{"head_dim": 64, "norm_place": "pre", "rope_theta": 10000.0, "qk_norm": false}
Each number is 500 + 40 x the weight over its row's rms, rounded and kept within 0 to 999. Layers, rows and columns count from 0. Numbers have three digits each. The size before them is the row's rms in percent of the matrix's.

# layer 3 MLP down, 128x320, rms 0.119, rows 0-127, columns 280-319
096:484487535434525473452490456515502552499437509576481526539490484513486559481521522510522525474468434528418468546481470542
092:478497526550630499538464493499481562454456575517494493479522523441455487483493526565426496549510503515468472454544501491
100:453504470515567468569519496518525502455454491480462536467518484404461566448537504533512499507484460481503451484515508512
093:512518462546542497397494471460526539504555439519459531533519491461459531472549464517537516541530514453496530513486463506
098:523538527461482489501428476541467557519538540531443562496563611502498539517517454497408482471454495515548470510451425582
091:498491541497420461535557492485481563522506491463541538487518454549503530437509480483608501506493441491447457524478496475
090:524544487509490513480499546580452535464522459578581533535508571584514577537471492494433538490457511475558478564481543512
259:544556558486527520468535526460460488530538505581455478511581443523557469493536517554499501481534493561532536527564508430
090:507508479410559545484492455546502508528480497524448468498499502502568456529431551574496476513461502482520527495491499384
090:472495605498496451530495438499507495522514493512491520575549530404502539446526476530521539480511539502460487457512415525
093:476496538521499467463502530522531595495557572455558505465462450474523521507537490444520507459503457514519413532431494464
087:547537524437452516556479490486479474451569597458485553462501586464455503412451496518433449524417546506487543502539469539
091:537474508506451533488520512601479525532589547528511512524522513498540524497554520425527471485508504514529496491513608487
090:431522528461558549492461532544477499500523510504563495526459429520564507495505485578491451463483499513556567494484530509
097:518507447449607574454503602504547477524520562562557470511555519561552491532516503507358528497557529475525527459490476450
092:507588500465527428460476497438443426516543513520478485474484496441485451573556440464455434548538455518495488522448523537
086:523503470537545462596547462498452464542431488487437487532489417476491547521541457558480473473530482495526473527464445426
085:513469531507475502438493433549454438533527536548435492516558549471431550529498426485527503565603511512489510502501488472
101:500547509536551534451415494498464456532516510544431504568521433532570463470484503575453505535506477511438486476511529437
091:520463511566527535575515445527496502469460445487591507492469447522488487505453534469464472426532500442467540526508489480
132:481429489524476467514527475574545567491461493475440476507459491511478510488497477417542503491422467465478464517479493435
099:490453517481489447525435511461464474517467427482463444487493467480374521505439507482513470433470513502497530523459549506
090:464502454507498558455481528442475516480578521541441444460531532543506445536461602535462565441470518512481488470535495460
087:516492417497512470532542482561487461469526487541444509530509448454471495497514527473503492483494451502463460469471449521
134:542550528461583563452499487475519480570618555542436508474533486501540492542464491579484529446462500539521513509561551526
083:476511527438428526530484481570470526475484496537511499597510554528474414518537486514486487458465490433417541462548416574
090:478556397484486489499471488473522497535506419462564511557453482542448478450471550493520487473568452484453508476534556471
089:497446486547554464460429522574486507498474475509485435535544561527579470427379478482502495547504509510488492492529501483
088:527531453544542409501525524528499480485530479469551431490454437517543484487472497470429473489525566437467460496617539526
202:485468504468408487539497488519551507391484518468508486511479500481441553485506508467518516496472527462480413467466528480
104:444455447421517508469448518561527518542535523511519480473469512538507536413480494498557506524496487495512513511500496440
094:477497482509437529469505456512471421520480516444538454528521571532483475530562474523481460471478482545518531434523522465
099:539434493522503457507442442505510422489488524540528515551488470473470460494530484530484438475527502534467457559487529485
090:575504522530411431557544486410556598516414460465465490550469565440519446464465473441499512455427566552498516558467510493
098:479530439539378487531492494596514573512394448474566481518462461472513527492498484533536492415499508470498478510498460458
100:483504528442497509597467497488537569476514461481546499445500424536636556505498518496531460493535452474542442502475539505
087:556516591541514491458531552519504529559512575493447476436519510546591549459470503477453510551481496509547476483509542464
090:475500434534594479536569486617503457494538464548485527463526488460484453520472541527473537524585537497436507502494504514
198:419543509521514486474492519473401472517483494589467481540559501498553469499463510570459509513481504539517582489558459486
100:510470403501506443526489400502511482476447510517543445476475526533466498525515497506489480502526521391387451443491522513
092:414440541449495489451475448484483535491535430514492511417519524489525534457472565510526520437520492502487515506465607590
084:591540496497477485470495558517515460462487511542456444448550436422500551476471467452533458586494493495501540484500465500
099:528538537502469544485510583442502435478448625471460531534481444507560516526537505485480499470362472505541509478522488461
088:422552450574498574535469440504544462540535410515531522376515459521491477392493517520475505456510516466480445443528531602
098:555448555500455494415445515578567512482499491472349463478490497432476540526489476486444488469463510509449466559506528479
086:478497461506523515463510427498510452441474456504440541478492547439488484481500536469488471542438565478472502474497496475
093:556428472568452477524469458530421459456451537525605544506473446410467562491498483466526492536542524553488484565438517538
091:521603470449529517534513482539505495494567432497606556553476449588556468494573526500595498502479576539446500537495537600
081:418505521549477451586440481407532533554480410523448516536496505460464541516519444549540557517534527459473537498490481563
091:476516518531498459540534485448523493520491532528526508546525562526477504528469484463500467538450487462515538501530566487
093:451498561541524527472475506462507480515493526513553562396542517605499487470528531555405573497450541491486423527514480518
096:461495457517535551441553445541547436501483458541500503436560520422510513548503510538489489517455526534538494483518528492
083:486461543499489558479539490502518506511553511457498547526481519566544520484454466552480483542444465471513487503537618534
088:493434478536494477426497434526449528519594508496533439523446546581538469543504520422496532495533512520455547524507453589
090:453464612509420476521499501449452541507560448443489455493430453474565532491421490468437461522554442537503506455466482527
086:514476527491553531556508517441524498495533417459537447466496456521402545449510510502528483462491430538474539521438489478
097:507501469566538562529475499589560442498530474507541545486491528469470535470460488462519482442499499430488484534474521498
095:443534414433402533410459489517544542489544486479606483439463507502481492481434518500579523496477446510453482513519485468
091:521519480564481455449511518591476505453493524498494491576451508506492555495480486501430504504511546469505534432451488496
115:533445520518530494566493484543419511498497489473592514485510505478507466514516511448510497498591515506504488506440527556
101:498543496444483553478516508563473476466543434596523505490543473595490447519555502533539524426511525467504506493523462491
104:521481506486508421492444489469571547459452488504482522514502468490454543529485470505568460493487513517471527490523494440
094:475479522509477481472479525465445546513533513570453431403549543490505487484460473539507519447469544451491549521510453507
097:526463500553498468440542483539520535471477523459475522483421469541499493548519446391453453466506526487448553530500555444
108:490436515536404457572498514479517493501491426542516554490570480503539565444522536537539531510485554463554491559492552522
113:555516518435508521412480521483491481494583547534492558471513528559498524503387506532493495530501463509473534541603515486
109:450486526498538451472393486474469495470519527550478471535494403470501465490491504437519443582523503532437476506528493464
090:490546476440548560508526479492498485515541423491517510515540534470537511522578510506438481463543521511525527513492646478
087:482498524490514525556472492608559483519472455471482477514473443488436421504517482483492458497565458506469509460441534533
087:522522477401472518487477519534494543546473532502493534445493452472485487479502466516512457437411518533524482553526590492
101:527466544496513474473538493469504489471493554460555503530443401517553484452543489523447479497454532527436532487456491548
098:483549477545569550505487496464490487455533488539573504562513486513542505440526461503526532500467515568563580500450537467
091:498533478486519567481525474455508550521508502448419467516423491468480488525492460457494522515539480512505511518448559540
089:643517484405454493530576463552480465506516451463492523469447547478549467455495492443550555438523522531505452584562516446
087:511464534498565505436487454465559538540528410543504504543557567536497497578513506501476515530582551499509519475465545480
097:540448472515416477545536557538502597514514464483504513474517557499523476532477503480439492484498466469493563417495490473
097:482505420446454516483487437542507453527523481513467498495555574476500433506459524511487527448523508533468554467585430451
089:534529553565470535544451497480506466465477491537458532504538558468543446441588540536490507483498491539401485517608499485
110:562472488520489512464488543507498563499525607491467506449487478465527498482463500481487515512515485468539457475511462525
096:551475462427566485477484570506490552499483535501407490462549508482517542456462462517603532486437547483556481477495534467
095:533536490440554548478535448522516517488538450496480510467543500461464463465494450467535462410457536516548551518488509507
098:581445583454569526504506516488473481508531581479453497491493443550521532571495468448477509519513508490569499501536491506
081:504493580515551552580485511404532464472555418523593577488517472588487534494483470487562473508617478521494521510467509523
088:523503562499483538559469578575490494543538539490477459494562471519544515424478494440509511493436476447505455459461567447
085:524514461536506418484477519519528492517470530462487484512434468484494518428473511524452527545509555520486481526463555531
090:484564588535523497472434435472556544496468457500488496480477458489468530462527524479507443446501515480497476465483460587
102:558527543532525489400523534542516510554594481497485477482486568607561438535473499519464470528498547561513595545513555458
097:529594526500538544448496536495472444556548475505513510510550497528589420537423447538491493525555466505508535489575514452
084:526462494506513468489513492455468474555462443500514491494455575564492546515370511559552463566529550543521469498428447506
090:514501488426572504479440499498517491465589412521356505504484390447521553582477517518478484455426474483438517491521437481
104:455564431480522506571454493499544468488419456518433466474452497494461487541541549441544522538497549441564450458530562570
091:576475554510488480574499493540537464507494470510566535456517477513462511581453528475493529537401561493466500486513495519
087:490499475553487459495482495413542514518417574485550509503547515511502536499456503511445453572459511465412485435509448447
091:507521513512497468501485500532451460486523521513497534425540486560556494537535505496516545478541528482445489411522445461
088:482507500473489483511549507577475543441560508496537467507507561533530495509485487466447510463476463441526521450518581541
135:506482426559487482483499509496472605489507497498599489510491443563485480513516491516494504480523521476503545459492549458
085:481439472503460434514431498441513500518484509497379511476537507508439537473548490486495502502544470493439466521457441516
096:519546490523475583452449495500536484474527475505510425497554496532545497502523517502559476391602578506501525536531497528
087:459516542557503498539570467564519518511522500500476487498471480496531486512443520536526536543586483506375485513516456446
091:455465534513450455482446499481502552523458468463559498482431425587480488546476474492488447447506482489555479444390498507
116:534564495461492521455540491446531577467495513549543461491498470542563530542539517426507479465539525475515479453579524522
099:519529517477486556389557501546542472536562494466386546460497594442499475517464512488541502494463478519530527536511462458
095:503452537496526514455517501426551447522496565562500488465585508502465469506509516533510518573460601491561510495508516535
093:482555531572482544552564565547438456483493574486453503505519469477551427493507478538487536535464545486541503544510519497
090:444468516426464415476478470421495463538463511530533510411533477500473541490480451480442465534572494486406481447504473547
110:500477485541507572534591478576490478416506514505478491537496483475474484506482524479425488462417443536465504455471458509
091:471478458504526444542432503395518518506515522529523485521511506486455478492533500480473466445562440482481503492429520418
087:469473521520541460479505535481453532479450605508545456535489484624551508513468556457415536401432458516472525472527524535
080:532510524467523491554519520527523471534460543520394478445493542440543448539557463497456533472522560445558428521447501553
095:531531494454533477526546572416541479429466519542483547525498551450422453495467493540526495478477542427490493535505505523
089:493543536419483536468547478540558413497439534530510436541520490551501518477532478536559430474455502500545464432543550523
098:537519510506488481501504494565424521467445469526451522503512511564572513581515501445493500486498480468500471493542542442
122:505502554553587548489479497462551522606570475506354486516503553437506463491505485462502468574485487469484526526507529573
088:476439471594495507510456543495467452471571464487513484483496457579518558491512442449537466517540542491501484413491523547
088:540477556549543468571467554456562492523461476522518487536513514430435478514530456526531482528488457474478489539539579537
095:512544477632486584487558472482498450517521576494504439474509502512495485476495490486479559437458573428530530465549520576
096:433456511584419473428500462482434437538544571532511493516505483461535461508479490553510513489495469573527481514456393560
093:549545452499536508490452488515503461478521446546474470596551576450483520431494538438523493521542512482503510460495521433
100:514518510457537519439493462489487485605560478514452509403507491459453538489503527433453481478479426518505538540489453483
112:603409534594449510563497529464593502496436513447490520473462501457487512395526555485496486505429530499473477483522521510
094:472562491593413471529513507562532503444443502558454447484481321403539562495503445533516510481610475503457490462509497484
094:534511397540506518537476503550419509482487481451618537449493543487486443453467495528458474435487529441452458522517495455
115:426452493453495461489481517451478548472485491444502493520409516482494480493512473431585508520536515486503485524465497478
091:501493456457497533425558443447534485522498509545453546514517509531524428541542487564466510534571510538539549502508452490
087:476536475547543476551426510533537479436505517524531496557554502463496507445547542562525491598444434525391464437532411517
093:511520403418511458502444484543517511512435514404598466520408484547521512492510535465521486478506530495513479458463475507
088:507488532504452476519479545459477575498582509452511533497442481446554651502511492429524465434502518458514555485450604440
085:506546465537482508570535478562527536472489464511581478462458515459550486539500460495527496532525559473500486566482482511